{
  "norm": "rmsnorm",
  "bias": "none",
  "parallel_block": false,
  "init": "normal",
  "lr_mult_qkv": 0.4,
  "warmup_steps": 200,
  "schedule": "wsd",
  "decay_fraction": 0.468,
  "final_lr_fraction": 0.0,
  "train_tokens": 815000000
}
Each number is 128 + 24 x the weight over its row's rms, rounded and kept within 0 to 255. Layers, rows and columns count from 0. Numbers have three digits each. The size before them is the row's rms in percent of the matrix's.

# layer 13 MLP down (transposed), 896x256, rms 0.14, rows 256-305, columns 64-127
112:104172128105091121114153148177147140163142100096189120116113117113142105168147116184099163148164111161156132133142119145109136164119124127100091141117140130103131109110137130144124109131145083
101:091143112148146144108136100113128114106150125098154108140120139149132150148114103150120160094126125113139128131128143125108122151120157161100118083148103139142189114098145086124164119102103134
099:096111138140169135148098139120188149108122097066079151146158134127121152120155118148153090159119127142140154137125149102079142146166062132113159119103140105137109157131163147124131085116158109
097:123135109109147133176122093122161124112125120114188125111091159106146113149113114156148124106141087160154155108111134134113088108126088113100077129141140108141124111146124113107093171083158128
093:131155121108139109099084145142119152095155123141117084108143162116125101166158184114084183147096124166093147086075130148120123149134160117127140114115128122137115046115115140146145137123131054
095:105104110145119124129141106148155146103119159114157156119147138130143162121086164099127148099137162159130129122116141124152113152122146087090084096084135094133122116095168174178109141127094147
104:161166131123161123155138151089112126115136110149101153154134144160095114145145171125120156144150100125127162132140144082144157186131151113128143100160123144130135162106163109167120144167168142
102:157137153136112121111155140139095103127133142083088100101126174086131100150135128132151112098125124087126185138089126132157148137173122124183128102144138132099120112121157147138143137131132099
108:108116087120094157161161116167255125131108122083169088122123121108125088110127148152125105102136110110114118101138112124149131126142123117106155106119098133104130110145157156113125116099123042
102:127122140120108165152096136109164139119125168130087142067169124099094102120148133109104168167167105095129132155064154136113146113109124106134125115123129103094120148123092135139101149126161129
089:100158142152124138150116136154117141153133135134162151083157168111099101113126101097159125146139123100110153155120129144145149156144137160121161120127117141110118087106137093170171143063107090
092:168099112122108151130109092144102141107094089133140137115091103084148141135096163088119146136113090128133176118156091119096083116111160128154115133161106112168109172104103085133132086147116098
108:143115084111156143172119118165082159136106129160116094076090146094120175125121111157162139106120142112139117135152126122149137125128170125095128138144106126090117138166137110120157121105132170
104:101121091185123120134123138143160123167124146173143134152102131138123159147128081153142157129118100101118121145147124163100167136139121103148104132133097114138137121130100111130122155123137151
107:058127162146096140181177089130089136095118128113118127122138081138125114173136110135147143134091098155176146182153150124097119122107158115095134116120148152121121115131131124097132118102125132
100:128101179110125091107140106121122145141075152182146106130114132098142119077121098165089121139135149095127134127148140111172148110112132116140125145132179082131148147124135115119129131079106123
106:129157079152149147088150177131117103147115136140108075105111135113127100166138129144101116111100157128123087172145114136098172119151130108092110156145140116127095117097139122165142110140118114
100:158143120154112154119153151130113079138120146174141144107125117151115125144116145050118143143127070123105113149179113092136124096121182131107139138139134147119111157105159150128121126126083147
106:154129133116108132148172161085161114129116114145145130134173161123135129151133158208119120134130164099098160111147166143082119125083118143121145119095207105146174137132122129109150091146091119
097:131099121134154123119146157146089157137177076117172141141098159100139157133129118132130134143138104135128140158139126106163100140111100143144180135111121100148104099082154140149134114121064141
106:132153171098128136120141117153135147169142176110136099149131150152104130103183137140112099118102140100082069118176158176105125156125108124090115102166086129143155114143124096114145151100117137
099:142130113118154120115113120106112114133136142127149124117125166096086152155115146097150140137118134146076073140123138152087156116096140082102136148136083116140103085105107112139092174096148137
098:132116147124108101123124143146088105160099100136181156088116113085110090122181134137170095142166134123127101146137127154133092140134128112156120149154155132106183174142147156124147153123103167
101:133112133136129143116124159129145174114147095143126123136131160104151152123144132121100085089147141122116109146165096112153154122133134155141104157127144173151111136157126128144137109145120088
099:145125142104125141119137108143131154101130118150125130131143170123135184133160169153142127116140106133187118156081117140101113130091129127098139090122107084125138145127129133183100165125150093
096:144126132128157141153117107098110139140117153126120150112094152128100115152114087057148113160129107103133121119128162153170104138118141140137179103125122165185111188138135109126159153115149122
097:138149103065124133176121199140125091120066142071159128158134131153146137103151128139121088141138137157118109093170148118129096176127158123152109161144144169178119121123136131123102100151157117
098:133163119165119156137135107109101169108094125151090100111134119125106132136131148113162157093120136107161119165163141071087116123111153157105098127170136081148097149140185114136123131130160161
106:136123121095149183104130118162167093145136173119123152143137124131145167152157085119120138126139158126129111149143198134109105105114103165122128094096100171085148142138089150126100130144116184
102:122145126145123190152111106116107073076136122135104153090146144108146126119110189152121133088131114124135106113125116121117152067134112130147131152163126123132131143125150130164106105112151143
094:123151124097103130214150146112114128131138103110152137159137144123159131177128096148131167110108121109104122160069142099160146140123078109146138117126095125169145119124147155124108185108113100
097:103109151092134119134086126116130100113070116120142119128138109084126136140139142100137128128097163142100111112111109144138103160130084105127111186149123138087168133163175128110134085106131117
094:169136166142129172157108117132090112098168178137094099133148107120072090136113121098116111140155157117149087117147129139147157137120139172088125128167094134102145168133164109173157157120148107
098:142134189157121136134139137156111092119148149143150125129158125105139125136128134117105149128112083163146120101119136108171130090109144111109143101109136081107155130102171121146156128139106122
088:120106129100111142124115133099137133124185140134112161119176140129129121150148122102096143107127132104107105154121142128091101116151160116145104077094134105096125167114190127107198094134115106
106:116137124156180160092085159123137135111119147159092131117113161133121139090128125123122143103127091121144106133111163096113106204112139148126129147138192159132118084144139192135123138123148122
099:156092140115106134111131141150163099111139139127128104107118132137151149121107159081115142099109126134155132140119098173122101155167097090106147118127128133106135135151151138132087146114108116
102:121078148117105129119125097120050102132108120154129125104113165114147136099161109108146182112122124122121118167176094130131101122119108140085156102127148123157152100148175137138184120096153153
097:146137153157067155108164143160164133196094141174159144116131108124116105101120140081116165097109123133155108105076122100124162129139124113125126098107075116150107123107115120116084125125152115
094:126157111149195121124149134114089119123141083111153108123111149113121161099177143146140153107081128107147124121138093139155167127129131110136086097103135110113131136132156134142114114124122107
100:150167128131095172109127117102138126133114142115156101101151103119114137165127124113148157123149125131124095144143131151169143198162110138106106121167081150125121114111117128160072115175115120
103:104068114111114156175143131089101099181132135154129142139076110130097125142169115097101135114147098126129136157167144105123084132108143129116175099129145139114099131135115127142101078152171139
098:120090102118124157106122137112136142125156133037123129128157120124116093133121099106142057102087175163120138151141136118134093179140137175122098114133134076104148140158140156080130129125143133
100:122158090148093132191114150125178095127107135090113128116124101159146075109128142124193144096109154102109105144168118090148124115118140123130158108139147116130121122112149147113142093116121136
096:147141088096150086183109104110121094115116136146092122141099155149166130144101153112123091127132144109127115129101184127133165109149154114150144133132164152136146159182065121094128137145142099
096:124146119116128144076128111140126077185130085136135133098131164080114128145135164105116115155113131100109117175152138130147142131164112125122136106152122107119145168123167113148102156124087121
112:105128090152110113107132098111120164139130077163111126129148148168148091098094126160088104097067104138090138153130125177133135160094140125183148108124157139165137103139134151140133130092142152
106:123135131108089078093137177122119143170127096160113113119118110152128153140102157133176146131118107164154137113104129144100104139093127112139110110143126169133147122114149133106127112082117084
094:145153137123130117121107147122160098114121149104120103177120147119120082115156149115098106089176174132124109133114129177085113141092144154109128133131141145128136107114097122135105166142147074
096:152124129138077175125107164149128133141117112102147105129090194094158138120100132101143159167073112165083096152104090103159184124148124147130112126140137135138095131116152112148100110156147171
# layer 13 MLP up, 896x256, rms 0.139, rows 257-306, columns 64-127
101:103141112156096138140155152100109122106165117123088123150151114096132170116132138101110125118169131148122110110109090136111126183114142133135116129092117123148124138105130099111154122103083148
100:116091135162167115133109108096116147090151108156128114123097130098137116122146116126135127121114102104133118109117141227098108115159149126099113143123164111136137122115137119118161131139105092
094:138136110123115154137154125113175120105116138161145092133173119136113138101158144087167110106131130128112112150108087136119133149141150118158198120175114117075134137078151124116159136145153130
083:136083159182167114135120108133124110092096126117162145170123112147148135127071130119131117127109126123101085120126117093112110160170083096124135097116052124084135179109132145118140160113149141
097:133119139150126135107114150143144121123131143152146155116102099104131125122172116123150131205090109085097127134160085162094190133127123162132149115150143155089119133186136122081120124126100086
103:109133128111130106139120090143128110070117095126185125138118077150113123116107099151140135114149150143135115122129150130153130144094095152153145120107146121139145113091129099111175119148101130
098:146114119100133112116138148123120173144106110092118131109158167115152144144087137105126098093147128085129151134122126144134155113111150129127086110129127113127107154129133150109133127153143121
107:084113190076142131132104110139129182106160135111139117138169159147099107097145135114140136107115150141157146146149145077114122110146146114162163115099129128106146167114120091155154100138104167
098:127117099103130137103146161119115109113124107127122124123085098115136144120124104147136148147091133155156140093116118144134142129127163128071108135155166082174137108101106118117147129138109145
076:127094145122159164123116156077063182147098097111127132115132112138119106125149138087105141139129159134119120067137121111151139128071117155138163148132096116113109121170132123094162130121117138
094:072133169119146119125148133146102168122111135128120141106045142134144112072183153157061123085142099132151118155160141118086132139099144105150113153138108116089145135103108139135140123146115125
112:151112115109114142119130136105144116124142124110124142151119131122109148139153173130109117125111135195130075167121099151118135110134147130150120138149097125143171097138146091090127186116134165
100:137117137142131119167106085106135135149121121144123126156119074129094053115207081142147111127178144138154162086132145168149164147145111123127125139141152176126160160093137116109142127119126122
106:127105111143152110106107146136124091156125105134125140161161111121126094142130114128146124141123157170094176107111175122118139127134120133118105106142154165114119127165085073171132127157086164
107:125118157151152151140088137121159141155116141141118145137114118103155112121132138094130105140122161125137142135128162120099129082112115141172131131119134142133133121129098150147124113134163149
107:109120160149088183132122125139152129119168132118102143137125131122146110118087145166138126128153130121125126139133095149163117115138114126099092152137158122112180149096136145143127102138110115
103:148078148134155095122090118131142120096088130138171111118079125124136112127093120113174157128144118101146116121145090142144108119125146122127152142099091133142171110117134145129117100174082131
099:076134143113111117144123120131079138100154120153190149102160151105169142163129162122131129125169074139150159142127125122116136155103119118170160123155151128165104158185116133166129110113142111
101:088106117153156134173123091143111131141101160085117165145141138134104082120136084179106125163137140107077115125103147161128123103128140136160107116111112121128127125138101130159118131126129165
108:140092156114141114112126103114133137167141119122114128108111115116109128120144067133105126178130143097132160144095119108124092069099152129079189137124108146148158132126103152143111128127114154
101:130107129182132137148141127101148105144043136158117117093114144136110109148103163102132128139114144097095128138120093141114086157134168113121160131135154165148135111124122098129121151200158121
098:170091110130122108158116136123112099132108144172105182115122141159162126164143116111098087163110186141119098160133148154167137125111168124118132144137117120137154124148129106092127133134147082
101:080140125078129123123107117098146094134164111122152149122140134091087096129127134110113131132136129115113129127139079092137137146161123192130119134121133176130124155149108167132179129150088132
096:126121110125131088159146136063148110063091143120137144148125120158148145138106154135121129131120134087151115085119074181122084107106161144125176114109097131130130122149131107169142131126142129
090:149102112100146136121142150112147082154084122109145117173163117173129093135142127143141089126173190122127179117119139123136131099125168120136117113083139125099142089086121141125117113096121097
099:158115127124148115135113126120132117140139108141134115128131092134161153094125129087099122126094110120147099143115160147120150168118152141160112113148136179143120141097110119120141160157079113
100:143204164127141110162117137151122095069131090134146150132108099153154118148136131136144175125141106133156136145093152120138142129139117157159128103157121147158122090097110124111108093151142144
096:126143110152141148135129136064155097120129124119093162117145158151131114147087163101154108112129158124114142173118104118129147089135118152162118120106154138111092179112141100103136091085126138
110:166098111119100138104115110158150128135094120066164118101146107163140137149137116103117123113132154120094107127082146073113117084121146129082116115114129137079123171117136138102136069117118109
095:143110145167177107119116107150162194141132133112105136147121111115135081128136117133121122154145167152094166128169133131139088107130186124145083102133128177126102132117124128119102115140113121
093:174146126092104129087110115126126116146148127151087130116105099119129126150115081148115117130130150119123140146126117106099112154126139121126093146137123116157108095130083137125103153047118086
094:132144162161085099124127111165115099083158181126124143120172138112191092169133085102140110130090098123118089118132141097109169117121180109133129089138129109089101150138097171141137130118140119
098:130091165114153146121137138082138107158117115182132138124113126127128104094056122125150101135119108133121093112112138113139151115100130165147093169162110136108117101108144110135177097127145139
104:143120158108167115106117109090126147149138138121168148111126151135123145128161124103122112137072075137146137151121146126180109107120143121110125130127067106105101156134071122114136128120183195
097:139162154166153142120143143114120112133124124155109128131146138107142086108126137121102123086101133083087130149140059121110107096115123138123106144123110133112060138111106148132147108101142119
102:100160112115135135119145137151131096153141155083143137106155164130135120168118155116128131142108118096113107087101127152105155132164185106107134150168120138147149089110097110139124134178134126
108:100104136127165122160152169106126100104098142124066107103161155088134068115136100154113132105121134147175105152127120143102142114112143105137151152094126130166116115118123143130146162143144128
088:146127088100120114113101153156095135101138053066133097112156151131098121153157143143144084078138091129088135102131079138155095128096119121108178173141161129112136121125134136087119148124102134
100:115139111157122135127133140144121115163131050097131108090124152135110149133171118141154086125148116115129156177160146142148115154099117131132146125094136117110124103139145112139163141157129164
096:158144140120120129180139098143096076085110148082084127115135129176133124134145117104126142142117084163108117132123162140147123119126123146107141154153153130103119095135138181099163133139146123
106:163132142169128140171149136088122131117185162103142130115101129129092138114126114080112100138111125163129088126146156100140134165112147172085140109118121142157135148174078129132150164177161118
100:166123135144094115079163059144130101108119102139126118100056118122083160100144124118117124141160162174135165110118139104129134117119161144119128119146114135076128146169142123144154189144122122
098:126118168158105121119093166120134163103079134135133114132115101138134092143134123076168112148089116152152131126102160108108086145141139101099122157117106108129132139155100177115152186139097089
091:121112103146098140125151114129091090118142127111135113126123165107132114167111172170114132117146101117133140136142122124175107139169138164109109109127105125091134142133103091148130153117111125
101:073085118136152115112137113097114093090159121109139133150093100116111118149069143113133103119135106149104093149076128132140147129138079117111155142088093170180164184132093123130138113136128209
102:149139136118064203129118183140160136118119128111127149139093078136125111147084102121115096156133121162154143117095115142151119119126154146151123106140162171148129123101093169161116140139135135
101:097094085162162116165119151127103109117144093128100113092185157140108138147138166137141148129092168146121117167134145108122153161183127140106146095085128118077153136102116139105150111140056142
089:111147137096120145154116145123101150086156163134125144134114093150094141116104120089178170125178147156128163144108120149138158133123141130159117135116125146116088151132106137107137135089122121
094:164129154107122149111156097115118124096098157137095120072050124148167130133144142110119133120113151157119117164117141090127092085140111108152127131108129123098110127105168078158147144128075122
100:116121129140130086153136087095148139147103108114154148134117114144152084133165156154129111094151131139132182083122120085151110142108115109099136143111126131117138123172122126120114108182120108